Weights of a small transformer language model.
Training: a variant of Adam for these matrices, 154M tokens.
Each number is 128 + 32 x the weight over the matrix's rms, rounded and kept within 0 to 255. Layers, rows and columns count from 0.

# layer 4 MLP down, 192x768, rms 0.0582, rows 73-108, columns 192-383
[[155  86 164  68 134 109 171 160 144  66 118 122 154 151  95 111 128 162 122 119 198 161 155 114  86 122 211 105 173 189 116 168 135 146 154  93 109 161 160 129 170 150 136 154 163 159 131 106 131 119 132  94 110 165 175 193 126 134 125 103 156 118 115 111  78 153 140 134 144 145 126 168 132 113 110 158  89 101 157 107 122  93 159 111 136 122  77 123  85 111  74 144 167 142 113 197 111 102 102 122   6 101 139 137  92 117 186 134 151  97 155 138 167 167  89  83 149 187  86 105 103 126 143 120 118  91 102 167 141 135 117 141 179 128 136  70  91 128 155 149  99 113 117 117 149  90 137 121 169 148 146 136 108 123 131 170  89 148 114 123  92 110 125 156 102 122 149 136 115 124 101  98 146 127  80  98 163 106 137 136 110 124 162 133 164 109 113 182 132 120 157 157]
 [ 92 133 109 125 172  94 188 151 123 148 123 184 138 131 139 156 142 125 101 203 110 138  83  97  75 149 112 127 121  97 189 138  80 148 102 145 128  65  73 161 126 142 120  71  76 127 156  96 152 121 130  92 142 144 172 137 167 114  81 100  58 123 131 102 109 147  90 108 110 149 116 157 117  66 118 152  53 119  88 137 119 153 158 210 133 106 145  98  93 125 150 115  66 187 134 158 164 141 130 123 153 115 170 157 144 102 167 155 190  89  99 130 134  90 162 152 136 160 117 128 130  99 107 162  97 156 236  81  91 119 142 169  94 146 150 154  98 104 140  91  75 176 159 126 101 124 138 148 127  94  89  66 104 128 110 102  91 154 118 124 124 156  68 148 149 155 145 121 158 150 159 196 131 138 124 139 153 108  82  71  67 128 117 131 163 121 150  96 104 150  83  83]
 [131 109 118  99 144 142 135 108 177 209  89 157 129  75 137 115 139  78 100  87 142 141 161 100 149 184 107 114 167 104 161 149 125 116 145 188 155 161 114 180  85 112 117 158  76 119 141 155 115 106 122 140 106 119 138 172 166 180 109 113 131 110 179  69  95 111 134 151 201 112 105 152 129 108 136 114 134 107 155 146  82 123 126 160 123 112 119 172 148  97 146 111 111 143 154  74 118 106 164 175 129  84 152 137 162 192 140 164 120 115 170 156 204 130  87 154 119 139 146 103 146 158  87 126  96 124 118 132 139 160 146  93 133 145 152 112 140  73 121 122 108 145 172  95 101  69  99 105 193 161 116 117 129 146  81 127 161 119 117 107 127 141  62  66 143 122 143 113 144  92  88 143 118  85 120  84 100 111 143 105 153 148 133 123 110 176 116 119 167 171  80 131]
 [129  91  73 101 146 124 158 125 145 183 126  81 140 123 105 102 114 169 158 135  23 127 144 190 115 100 159 141 171 130 105 148 152 149  88 173 137 142 143 105 120 109 116 130 165 137 145  50 115  81 105 150 178 118 132  72 139 133 160 139 154 116 106 154 111  86 192 151 131 103 184 105 105 145 130  66 171  86 110 134 150 118  95 141 146 138 158 158 116  28  88 141 129 150 120 214 116  83 111 101 141 143 143  79 128 168 136 107 165 131 134 132 101  99 130 105 180 135 144 173 102 121  83 135 175 137 122 140  96  97  82 141 155 193  80 150  86 112 176 113 161 122  92 156 150 162 107 123 137 174 120  98 135 137 131  73 137 119 120 111  86  78 151 109 119 122 115 196  98 111 171 135  92 147 132 171 147 124 163 167 109 134  97 107 155 149 171 158 184 159 179 152]
 [156 141  87 138 108 102 118  56 141  98  95 121 136  55 111 110 110 112 101 146 116 192 135 103  42 138 162 129 123 104 138 126  93 168 148 140 133 131 166 141 114 192 166 114 122 166 136 188 137  88 106 141 130 147 161 108 205 107 136  77 108 100 141  99  67 180 122 136  80 146 105  93  69 151 125 147 118 180 105  86 149 117 103 116  75 102 122 142 155 177 166 113 120 150 146  98 142 119 127 136  95  98 159 137 116 120  91  76 124 169 109 136  52 122  91 125 187 150 165 108  84 170 198 116 176 145 147 119 138  80 116 130  77  94 120 147 135 148 168 133  86 118 116 107 145 113 123 124 121 131 112 121 148  92 135 112 132 142 104 131 126 106  97 155 104 127  88 106  83 109 166 164  99 167  90 101 153 173 115 167 183 147  89 121 132 119 123 109  81 152 128 139]
 [127  84  81 121 131 135 187 130 142 105 127 144 145 121 141 121 115 132  88 140 112 149 157 119 151 109  82 216 132  84 129 144 110  61 104 121  79  99 106 165 139 148 154 129 123 162  98  84  84 174  82 104 106  91 161 118 117 139 136 149 189 151 196 105 199  25 128 133 115 191 176 168 162 130 132 119 126 146 201  99 170 125 120 133 122  94  96 121 182 141 151 118 155 135 114 143 110 175 160 123 105  98 127 149 168 139 113 146  93 131 170 164 122 142  97 141 143 146 112 168 121 235 127 177  89 108 158 131 115  73  69  77 110 128  91 162  63  57 129 148 170 137 194 155 133  70 126 121 130 165 190  71  94 133 142 122  46 122 150 180  58 111  77 105 183  86 178  69 148 118 154 137  93 177 152 135 142  85 119  78 121  58 106 157 100 146  55  72 125 147 167  99]
 [ 84  47 152 175 120 128 169  79 132  61 148  98 215 173 187 138 172 105 143 153 147 134  95 129 161  85 104 115  87 142 161  94 141 137 182 110 251 111 140 153 188 169 155 106 113 149  69 179 115 105 117 129 184 146  49  62 136 148 132 168 185 167 110 223  92 181  77 156 138 125 124   0 141 255 132 111 111 106 141 165 159 142  26   0 121 113 136 120 127 153  92 131 132  88 161 170 184  92 125  76 195  93  96 180 180 107  30   0  72 168 151 137  79 133  34 108  98 137  89 188 155 140 144 128 158 161 133 154 130 220 133 166 135 170 144  79  79 150 163  97 123  56 131 116 132 205 213 132 128  92 139 114 137 196 152 175 106  43 171 190  99  96 119 137  73  90 126  76 128  92 194 140 109 106  81 111 142 207 165  80  86  82  47  30 113  77 201 145 174  94 161 144]
 [117 176 137 123  97 145 112 117 138  70 153 158  96 136 106  94 167  95  82 201  86 114  66 124 145 136 126  81 127 121 144 126 128 159  64 147 141 163 116 159 211 140  52 105 138 155 104 147 165 111 116 123 115 171 133 126 197 128 138 132 107 103 131 130  92 114  94 104 139 138 129 156 145 130 160 182 142 125 156 177 147 121  60 139 115 122 119 113 162  84 131  94 101  91 144 165 136 141 151 125 190 182 138  84 117 136  61  95 132 102 105 133 155 140 130  98  78 230 215 159 105 187 214 120 151 116 103  89 116 129 176 110 134 170  93  82 107 153  59 158 134 143 168 171 100 130  83 124  83 121  82 133 170 128  99 164 125 155 131 104 143 106 101 190  90  88 167 150 151 153  66  71  88 154 130 145 157 127 144 131  86  92 163 100 114 137 148  71 126 201  96  86]
 [104 167 126 115 166 179 108 137 163 177 129 107 106 133 116 178 181 169 158  87 156 158 158 132 137 166 139 183 100 138 101 100  74  78 139 157 116 148  68  96 120 116 158 162 181 204  95 116 115  86 187 154 116 109  78 104 125 186 167 119  66 118 152 129 173 123 143  93 131  77 150 121 134 190 124 133 141 140 142 160 159 192 178 131 134 125  76 170 162 152  93 125  86  90 183 140 106  12 113 120 155 180 198 158 182 100 125 155 165 106 117 127  94 174 101 138 188  83 127 146 118 117 137 141 103 111 149 141 118 179 161  99 184 153 133  82  80 147  93  96  86  52  77 144  81  95  93 122 143 108 111 111 139 125 163  91 128  52 103 193 105 127 143 136 150 202 155 166  56 134 144  92 123  94  99 169  88 133 101 125 126 140 137 134 143 148 136 113 172 162 124 107]
 [122 118 110  83 150  43 146 127 177 116  86 143 100 117  82 142 169 107 166 144 129 119  96  55 104  56 144  96 119 131  92 145 143 164 119 155 148 206 156  74 145 151 168 128  96 113 174 142 163 146 138 124 112 136 126 143  93 134 134  81 135 130 106 126 125 114 120 123  48 164 118 101 136  92 149 141 130 131 100 137  98 111  90 136 167 176 111 135 110 100 125 168 146 119  94 132 118 125  93 145 168 171 117 177 104 114  91 112 181 116 170 118 166  94 170 133 171  65 115 166 121  69 111 152 139 137 168 140  63  94 148  89  95 103  99 167 120 171 145 161 116 140 175  94 129 157  87 119  88 185  92 190 170 181 104 111 111 126 132 118 156 142 103 178 117  36  96 140 133 101 136 133  32 112 143 147  99 145 144 197 119  94 128  80 132 114 123  94 119 137 106 150]
 [118 118 101 122  79 168 118 114 137 114  85 204 114 103 133  92 140 129 133 129 146 142 107 157 142 141 150 151 136  92 121 124 128  76  75 141 140 138 217 143 172 107 115  95 150 152 132  93  70 183  82 151 145  95 140  63 125 148 121 180 100 124 138 153 116 102 196  82  55 142 152 145 123  98 111 173 161 111 113 152 144 147  89  79 130  89 147 169 148 124 110 208 155  82 146 109 120 162 114  93 114 100 201 108 112 137 167 128  88 132  83 123 108 142 115 134 103 185 139 140 128 110  89 133 134 107 103 162 111 133  99 112  91 149 131 124 138 153 107 108 120  93 172 101 110  83 116 156 118  87  87 145 140  71 155 116 118 171 121 155  95  72 161  90 128 158 120 134 145 162 102 104 152 178 104 103 150 180 129 137 135 140 121 114 174 131  98 127 109 137 221 125]
 [117 149 141 136 138 101  99 158 168 156 130 118 142  66 153 143  90 106 189 154 126 138 125 128 155 131  92  89 112  83 116 124 121 142 126 187  97  92  76 115 144 122 170 129 149  82  91 108 136 118  83 101 182 128  96 162 118 139  95 115 136 136  71 136 105 111 170 103 109  96 197 138  99 123 134 155 109 116  90 178 141  86 153 124 112 165  81 128 179 130 121 165 122 146 106 138 102 123  82 143 137  84 128  71 107  91 149 143 134 155 140 135 189 139  92 115 111 128  87 118 134 147 116  88 137 110 155 123 144 131 121 153 104 152 144 119  94 181 149 122 117 165 116 141 148 121 117 144 106 144 100 146 121 157  52 149 141  89 138 120 158 135 141  99 177 178 139 130 162  71 120 121 177 178 153 160  93 131 133 124 130 105 155 110 184 173  82  91 146 116 147 172]
 [113  91 123  88 148 101 172 131 148 178 120 138 170 102 117 147 156 149 107 146 106  55 136 102 143 135 172 141 126  97  83  69 149 149  90 150 171 132 105 139 171 162 147  72 122 154 152 105 119 132 132 118 124 153 146 145  74  96 108 121 150 130 147  89 108 118 108 167 107 109  81 161 119 135 116 153  94 160  86 154 146 184 128 143 120  83 156 124  99 161 120 142 130  98 141 124  92 173  94 132 102 117 136  59  90  94  99 136 120 101  96 101 180 109 161 169 118 157 168  62 126  43 180 159 138  92 169  83 186 122 122 118 107 121  93  95 123  84  98 118 135  98 158 160  92  98 110 121 111 101 105  76  91  49 153 157 113 129 163 107 116  90 168  85  60 161 125 185 173 173 100 133 137  67 169 101  65  68 115 115 115 155 176 175 123 147 147 157 118 143 118 149]
 [140 147 125  77 198 114 136 110 105 113 133 103  73 138 118 104 175 139 118 131 121 130  97 151 188 132 111  88 116 134  94 153 149  97  86  94 143  86 149 150 113 100  85  92  77  75 137  79 123 154  87 153 140 135 186 140 137 125 117  43 115 159  77 166 110  98 182 114 151  80 121  88 113 100 114 125 177 119 141 130 112  93 133  99 118  43 148  84  65 112 133 130 143 131 157 123 156 175  71 135 125 107 138 112  93 130 114 162 131 128 164 129 130 125 157 174 160 143 170 172 165 116 133 154 209 117 150 139 158 108 105 148 161 140  93 109  93 105 192  77 114 100 146 152 119 165 105 148 115 180 134 196 148 156 156 113 147  95 144 120 143  86 136 148 124 120 155 109 120 111 143 128 137 131 161 122 124 144 166 120 126 139 115 127 176 108 120 151 166 156  97 134]
 [185 109 181 145 132 178 107 156 147 194 132 196 123 130 105 177  77 183 110 131 115 143 125 167 144 155 159 104  72 129 111  84 130  40 147 162 140 106  83 186 172 114 178 188  76 137 156 142 171  95  90 129 129 133 195 194 107 138 130 147 140  54 182 107 111 163  76 139 167 149 151 118 167  88 163  62  86 161 134 133 102 102 116 133 195 104  77 143 142 141 200 134 117 157  67 147 165 122 157 141 133 145  89  94 151 112 135 116  90 152 139 141 137 124 118 187 143 101 177  65 155 146 147 114 148 166 142 139 140 175 127 155  75 144 134  95 119  83 149 175 128 116 136 207 161 147 139  78 139 141 142 150 112 118 175 172 115 141  89 193 125 184 175 157 120 139 150 115 125 206 139 141 100 138 148 155 172 107 101  88 106 182 159 164 147 143 120  73 116 165 102 159]
 [ 84 158 107 171 160 124  99 116 154  78 101 165 132  93 132 145 139 177 108 155 151 125  83 162 155 135  84 207 156 103 115  94 136 157 107 147  79 128 119 152 115 109 123 164 151  99  95 146 163 100 147 143 143  80  80 129 101 100 194 148 126 182 155 121  84 133 161 148 114 127 142  98 121 162 151 160 153 146 151 100 125 158  71 105 117 121 113  99 150 142 124 198 132   9 157 186 134 135 181 110  88 110 148  80 143  82 110 125 121 112 128 107 204 126 142 160 143  75  96 121  44 116 158 100  75  83 135 145  85  93 127 152 135 129 162 105  89 166  89 107 155  93 106 133  85 188 118 161 164 106 115 144 104  74 148 154 105 130 110 196 148 106  89  89 153 121 166 160 148 117 126  68  99 125  90 155 125 138 196  90 139 149 129 106 151  59  63 135 102  92 145 116]
 [ 79 105  63  75 129 164 159 120 117 194 100 161 115 166 111 168 105 161  87  88 119 124 106 171 178  97 139 121 145  87  62 115 119  93 172 153 104 128 121 144 143 128 128 165  76 137 121 104  91 148 102 100 147 103 131 139 125 114 124  97  89 150 144 116  85 153 178 122  69  98 122 106 104 149  98 158 109  95  95 110 101 181 111 133 122  98  79 149 159 139 126 145 138 134  77 121  90 131 131 134 109 123 122 122 168 145 141 141 181  71 159 134  91 139 119 119 157 149 136 162 173 127 128 100 117 116 102 179 160 137  77 121 127  93 122 142 100 121 109  93 122 162  67 124  96 174 129 181 134 137 136  82  89 142 127 134  93 113 115 103 127 150 159 132 159 139 121 118 106 152 169 135 114  80 137 179 119 143 129 115 158  97  94 104  99 104  79 139  96 108 109 158]
 [ 86  80 127 113 132 142 135 109  92 114 138 214 148  93 112 140 178 160 138 118 152  28 121 123 138 120 115 142 163 159  97 177  63 195 128  60  98 125 195 187  99  97 159 154 120 107 162 190 177 106 108 133 127 105 134 127  93 182 210  77 165 170 175 152 164 138 154 152  76 161 108  69 182 134 117 141 162 151 122 168 149 120 105 106 175 145  69 116 101 140 103 150 130 133 152 190  87 153 108  67 115 112  69 135 142 148 144 153 128  80 143 127 139 182  67  78 102  68 143 155 138 214 168 217  56 119 178 166 123  95 142 137  87 170 126 171 102 161  60 142 166 136  82 183 117 135 174 110 128 128  62 121 138  84 127  65  47 161 163 160  72 120  39 109 110 137 148  92 129 128 174 202 137 109 142  59 116 144  95 129 153 134  61  80 146  91 158 182 141 186 145 158]
 [ 56 177 155 138 141 116 169 120 119 169 136 145  93 117 133 155 105 179 154 144 148 168  92 125 111 109 138  83 166 132 129 144 133 197 128  93 149 138 140 118 104 109 172 162 172 150 123 143 113  98 174 119 104 128 111 106 130 220 103 188 127  94 174  85 114 124 155 154  59 119 116 156  79  93  69 118 111 166  99 142 118 102 178 185  85 106  85 120 125  61 121 116  98 133 142 181 123 164 144  82 132 137 139 141 170 158 121 151  88 115 151 134 147 116 139 126 102  99 201 155 122 103 126 176 186 124 122  87 162 156 191 146 135 115  98 123 134 132 130 116 125 146 125 109 114 174 117 109  84 147  65 103 161 160 182 143 103 159 107 170 137 152 143 153 149 163 157 100 116 138  87  81 156  99  94 162  38 119 131  85 117  71 166 121 138 105 127 159 142 163 107 163]
 [156 172 147  99 121  93 117 124 123 141 230 141 102  99 151 171 134 135  72 138 170 171  96 161 109 108 106 117  95 145 137  69  74 163  96  73  99  97 106 129 110 129 177 139 133 143  97 166  96  71  86 143 124 162 117 115 108 142  96 155 111 142  83 118 107 151  58 143 136  99 202 155  72 130 179 123 130 107 104  95 118 118 181 135 133 124 145 108  75  69 123 110 125 103 155 169 130 150 106 134 111 114 133 182 165 124 105 140 138  62 138 133  91 119 130 159 129  87 134 146 124 136 194 163 145 151 118 106  78 159 198 101 187 106 180 139  94  97 133 100  90 144 110  72 104 177 143 147 120  89 130 135 123 167 107  89 140 107 148 123 101 119 112 119 111 183 158 142 136 137 124 125 121 112 155 153 111 111 153 148 167 102 171 145 142 155 173 142 153 157 111 108]
 [121  77 104 121  67 114  92 136 169 143 175 122 113 100 157  87 137 161 139 111 119  87  54 128 165  62 112 129  99 155 122 142  77  86 110  79 110 129  29  85 178 171 101 135 142 142  84  65 138 143 159 134 153 123  87 149 186 118  84 153 156  80 208 179 144 141 106 149  87 128 177 138 139 189 110 136 171 170 150 106  80  39  89 170 143 112  87 172 106 142 103 155 138 140 110 134 166 149 176 125 114 135 136 117 138  93 129 154 143  98 110 181 134 138  67 152 128  81  95 119 105 129 134  45 113 131 104 112 163 160 119  96  82 105 204 136 111  85  90 109 125 119 157 130 176 106 100 147 142 134 103 178 173 134 143 133 104  58 139  65 179 207 127 166 175 102 120 136 134  49 102 103 170 112 108 113 100 119 148 102 114 111 197 136 105 121 144 174 133 110  97  98]
 [126 138 157 142 145 132  54 125 116 129 122 172 108 113 120 119 122 133 123 126 120 158 110 120 155 122 165 175 170 125 130  72 143 148 124 116 139 166 172 150 160 183 131 142 101 159 192 148 104 166 176 107 114 143  75 154  77 126 125 124 152 136 130  95 157 102  80 190 109  87 150  97 100 144  75 155 155 181 154 129 156 159 132  96  89  74 169 157 129 101 115 161 101 106  87 183 140 121 118 161  95 125 133 113  59 169  96 112 128  86 106 132  89 134 149 115 150 123 144  55 116 124 144 132 178 148  97 107 113 159 101 119 103 169 129  96 128 144 152 147  86 100 118 162 158 128 130 180 155  96 142 183 108  86 136 137  70 119 121 202 114  90 137 107 116 156 106 105 109 164  91 140 148 197 120 122 111 137 112  80 171 104 149 134 117 136  90 154 105  95 128 119]
 [139 139 111 108 121  65  88 196 146 150 117 101 184 114 177 106  78  96 147  97 154 146 105 145 189  96 103  94 189 141  73 114 195 155 121 150 159  74  79 118 177 134 132 126 146 152 107 139 112 129  72 150  96 140 131  97  75 148 133 146 143 214 132 116 133 112 127 107 132 153 137 118 121  84 120 199 122  72 127 134 130 146 191 156 170 132 162 107 167 186 125 112 129 136 124 150  88 180 149 116  62 141 136 124 133 145  60 114 172 172 164 146 160 131 209 154 114 162 147 127 118 151 133  75 100  95 100 141 140 117 121 124 104 115 123 186 118  52 136 136 123  94 142  98 138 183 155 152  78 148 134 102 129 131  42 100 165 100 154 133 108 108 121  36 162 106  99 127 151 101  97 107 137 135 112 113 125 119  58 161 124 135  84 151 122 131  80 184 157  71 101  71]
 [118 148 146 119 180 155 111 139 136 121 120 167 118 111 133 127 168 157 115 124 128 156 170  84  73 172 101 118 114 124 130  91  52 132 131 118 136 128 176  97 130  87 100 128 132 129 182  89  91 114  73 158 199 153 149  62 175 101 118  70  68 136  66 161 140 188 154 128 122 101 117  92 135 144  86  93 127 175 131 127 115 160 116  89 135 124 181 149  99 147 141 106 144 115 121 160 119 100 142 140 119 128 158 134 137 116  75 133 130 126 140 122 106  80 111 146 105 107 101  78 131 192 133 145 156 171 118 139 133 132 138 119  80  91 133 132  78  92 137  81 136 155 112 131  67 131 191 132  71 136 157  84 164 124  50 104 183 153  56 105  91 134 149 124 106 123 182 147 144 165 138 138 123  98 101 121  87 133 137 134 136 145  79 104 132 123 118 134 130 126 123 152]
 [ 89 147 139 134  80  90 101 143 117 117 105 170 114 130 148 128 132  75 101 152 104 128 126 151 163 111 141  65 110  72 135 129 116  96  95 127 158 163 131 179 148 169 148 159 147 120 101 158 119 157 121 112 183 174 135 175 103 174 209 116 146 119 198 164 115 187  84  96 112 121 142  68 151 133  90 140 226 108 182 159 114 171 121 133  84  99 131 151 132 156 124 136  92 138 127 120  96 106 131 125 140 127 123 115 149 149 157  96  87 123 143 148 114 166 135 135 136 141 142 132 150 189 111 152 147 174 112 152 143 115 123 113  81 131 142 146 169 139 108 146 156 173 132 126  54 135 146 130 100 136 174 134 128 115  88 115 120 115  68 138 135 181 126 162 112 125 102 146 155 115  94 126 144 114  85 146 108 121 168 109 165 107 114  87 132  94  81 140  47 132 115  79]
 [164 125 122 121 201 113 123 111 151 137 121 145 131 139 118 184 120  97  75 207 186 129 122 144 137  77 105 161 105  72 102 116  77 134 135 124 139  81  95 155  59 121 132  91  67 132 122  96 136 105 103 136 118 140 171 180 133 120 166 144 122 123 123 137 151 135 118  96 104  95 123 130 100  78 134 136 127 156 180 128 158 155 142 144 120 104 120 147 132 104 189 164 164 115 138 154 111 148 146 160  71 111 151 147  98 161 177 167 157 158  78 151 178 127 127 135 116 156 156 160 135 129 183 158 113  89 134 145 112 174 150 124 172 168 165 131 151  97 142  83 120 116 116 133 160 124  87 172 165 125 148 140 101  97  73 137 149 117  99 170 146 135 215 112 111 150 115 136 141 119 114 143 165  99 157 128 137 138  78 140 141 212 151 120  67  78  94 130 100 220  81  80]
 [113 100 138 105  91 102 123 155 112 106 105 149 101 154 155 142 108 192  93 177 212 174 111 121 124 114  70 110 129  81 149 127 151 185 139 122 107  98 167  83  99 113 184 132 134 184 150 106 168 158 143 124 133 134  92 121 131 116  89 192  94 113  99 146  88 133 101 119 120  82 152  96  46 138 134 148 129 110 126 138  90 152 123 134  72 120 181 192 121 107 113 146  86 120 122 165  99 120 138  95 153  98  99 152 103 157 124 145 185  94 166 176 147  99 119 180 125 158 134  79 159  81 112 146 118 149 166 166  84 120 220 128 160 120 119 113 114  97 130 176 162 153 127  46 134 161 141 107 131 134 148  61 104 106 102 134 137 147  98 143 143 169 135  76  71 174  70 144 222 120 137 106 111 103 101 124 128 113 131 137 177 126 156 150 142 113 169 163 133 187 125 129]
 [183 113  99  90 102 128 100 148 145 167 178 131 151 154  78 114  95 137 131  90  94 122 111 144 103  86 107 134 118 141  60 162 107 116 114 161 148 101 107 154 105 109 152 152  71 132 140 136 174 114 183 148 128 111 175 190 106 150 197 105 134 151 147  73 139  98 181 129 122 138 135 140 156  78 139 150 117 117 103 145 105  97 177  59 105 131 110 106 129 146 138 120  48 174 147  65  59 182 100 127 103  86  93 118 128 159 164 152 103 122 107 149 147 125  89 124 104 113 167 146 161 116 104 132  77 128 217 128  90 132 130  85 156  98 191 110 139 101 131 132 168 186 204 170 118 117 173  93 146 130 101  94  88 157  85 128 121  96 153 129 107 138 108 155  69  87 161 111  96 117 148 166 195  76 159 113 140 113  89 139  64  95 112 115 105 134 144 177 100 167 147 112]
 [ 65 100 140  85 179 128 112 119 111  93  90 122 152 118 131 148 142 173 101 158 182  99 194  76 122 158 152 148 135 105 160 162 165 133  85 121 109 150 118  65 137  82 149  76 113 141 123 136 152 160 156 104  83 103 133 150 152 141 112  41 104 120 163 103 179  85 150  99 119 140 111 182 107  82  91 144 117  83 130 156 120 127 143 116 156 224 148 123 102 132 111 102 140 101 148  80 116 150 134 160 129 121 232 135  94 107 144  94 121 101 118 149 120 145 150 115 136 141 132 146  76  87  86  93 151 139 125  95 171  86 114 117  73 129 107 102 140 158  64 116 120 137 116 123 167 155  70 138 106 100 108 151 157 136  88 121 122 142 108 143  74 114 151 158 138 150 132 126 139 125 127 121 149 121 128 143  92 164  78 134 155 160  96 103 140 140 151 117 105 146 105  82]
 [113 150 134  86 125 108 118 181 145 112 101 162 143 123 185 147 129 114 126 107 132  86 188 147 118 147 127  99 107 135 101 148 116 156 174 119 150 122 167 142  77 108  94 159 176 132 115  65 113 100  94 128 158 121 100 148 175 134 113 120 152 132 100 200 110 170 127 110 142 124 140 130 111 122 129 149 117 140 125 173 143 145 228 178  84 139 118 148 129 112  62 128 104 157 155 135  81 107 175 150  72  93 155 103  76 130 170 182 135 130 149 155 180 126 142 114 151 115 104 161 106 163 115 163  23  87 130 131 146  65 125 110 131 146 158 104 118 111 141 128  97 117 117 142 134 118  95 161  90 163 115 132 152 147 136 140 107 148 121 137 135 180 112 149 210 111 127 103 144 169 136 109 175 177  67  56 164 159 136 156 175  61 114 145 104  83 116  89  84 104 128 156]
 [164 125 122  86 113 148 152 181 108 154 117 129 130 130 135 131 140 187 120 163 118 178 134 150  74 138 136 127 127 143 164 142 134  62  99 160  62 184 133 152 145 113 105  83 148 122 114 132  90 158 122 122 186 102 132 164 133 130 133 125 146  90 131 162 152 122 157 123 145  66 193 139 156 132 101 152 152 119 132 171 112  79 106 147 116 106 125 116 143 106 119 149 176 194 146 137 156  80 158 129 149  96 131 109 161 114 189 108 112 157 161 109 135  82 105 110 105 143 185 150 130 158 158 165 181 129  95 154 113 116 137 140 122 112 113  71 180  92 134 140 183  93 131  86 107 171 143 140 120 122 122 109 186 169 102 103 128 114 111  98 166  95 151 137 126 136 117 117 100 117 165 117 134 123 150 170 122 108 110 112 114 142 105 122 143 114 134 104 167 112 110 119]
 [122 106 117  92 117 118 158 105 163  95  85 139  91 125 131 130 131 106 109 156 117  97  97 162 133 190  92  77  81 113 148 168 123 145 113 180 153 124 156 106 155 119 124 108 204 154 139 126 125 138 116  95 161 128 112  79 125  71 142 132 123 122 178 123 130 117 146 132 202 146 137  92 142 133 128 153 127 145 125  89 109 152  50 123 121 137  85 129 115  62  89 105 128 162 125 204 139 196 120  70 165 125 176  83  98 109 116 108 103 110 140 104 123 147 122  74 161 141 108 146 121 139 138 113 137 131 138  95 125 110  97  80 172 107 144 124 122 165  76 106 175 138 145 110 140 152 179 101  63 116 123 136 131 159 157 146 150 124 167 160 123 105  80 119 158 121  86 152 174  91 162 103 144 112 143 111  54 142 176 119 105  68 127 115 129 165 134 129 120 194 135 147]
 [161 161 138  80 179  53 126 141 135 155 137 114 114 109 129 170 144  97  81 111 143 129 185  83 151  87 103 105 178 106  98  80  87 118 176 171 117  63 112 147  92 156 152 147 122 129  65 126 119  64 107 116 126 129 131  99 139 133  89 191 125  95 114  73 106 128  94 135 133 151  90 140 134 125 172 183  90 139  75 111 132 115 124 168  42 112 176  77  52 111 206 163  83 167  99 114  67 159 100  73 121 152 147 119 107 104  89  81 119 121 191 135  81 125 146 120 126 124 117 132 183  93 111 151 130  64 140  97 212 184 146  96 148 105 100  88 110 157 218  79  78 162  82 169  94 189 107 105 152 144 137 184  97 183 134 132 173 177 119 112 122 148 134 145 142 109 131 107 179  96  98  99 142 154 131 117  55 115 141 140 151 128 161 132 185 135 177 101 130 171 117  59]
 [108 142  63  47 190  98 142  94 142 142 132 189 139 144 119 135  78  81 122 168 139 156 119 155 128 189 116 153 109 124 156 161 183 128 139 144  79 195  86 164  74 192 164 119 143 106  99 142 145 140 118 114 163  97 103 148 140 155  95 146 134 155 108 191 132 137 145 148 178 111 184 131  53 149  97 100  46 112 134 147 174 158 200 120 112  98  93 144  27 113 154  78  61 136 162 114 132 116 139  92 113 124 173 155 188 205 114 169 153 104 109 144 120 174 136 169 167  92 136  77 181 141 133 103 154 110 148 129 178 120  98 131 212 107 113 167 107 134 192  79 122 119 119 152 152 170 102 212 162 152 143 120 130 147 139  69 126  54 115 190 103 179 185 134 153 203 109 168 185 136 147  99 202 168 167 149 188 122 162  96 187 101 114 134 136 150 134 101 136 169 185 106]
 [141 112 128 110 116 138 112 189 150 133 120 108 144 145 108 119 166  94 180 148  70  81 103 114 159 153 122 156 122 193  90 141 170 116 143 166 132 119 168 118 151 181 187 129 157 102 109 120 131 128 133 153 190 109  71 109  90 113 111 137 114 148 126 145 176 124 115 122 104  80 111 114 167 114 207  84  90 117 112 119 110 116 109 120 132 189 125 112  94 164 133 131 141 149  83 169 134  85  75 120 139 182 137 150 162 122 147 135 158 162 120 101 135  48  80 147  62  91  73 122 117 100 111 184 109  99 105 131 153 107 118 144 124 159 114  83 100 120 181 104 105 130  98 171 127  75 119 120 105 144 153 136 125 138 147 113  87 123  73 171 163 115 136 103 120 103 133 151 122 109 115 123  81 199 100 108 108 122 146 152 163 106 150 168 139 134 135 118 143  90 105 123]
 [ 83 107 133  94 100 136 117 118 115 130 107 126 119 149 127  32 101  90 121 110 117 217 122 149 205 167 120 151  69 138 102 146 156 143 137 166 135 166 132 147 158 142 158 160 151 134 116 120 143 102 177 106 129  90  85 160 151 102  85 133 140 115  99 184 122 130 151 114 124 141 121 128 180 144  90 141 163 131 152 134 149 202 197 137 117 172 149 118 143  96 140 148 209 100 149 161 122 150 159 213 157 143 144 144 203 165 105 136  98  44 132 100  90 155 145 173 142 106  81 114 130 168 129 195  99 183 154 176  71 188 152  46 108 128 162 105 145  93 121  96  94  96 183  99 136 109 109 133 111 167 165 113  96  98 141 179 221 152 165 128 127 133 150 137 128 114 124 102 112  94 117 127 167  57  92 146 133  97 158  89 198 133 143 169  71 113 128  76  91 121 104 159]]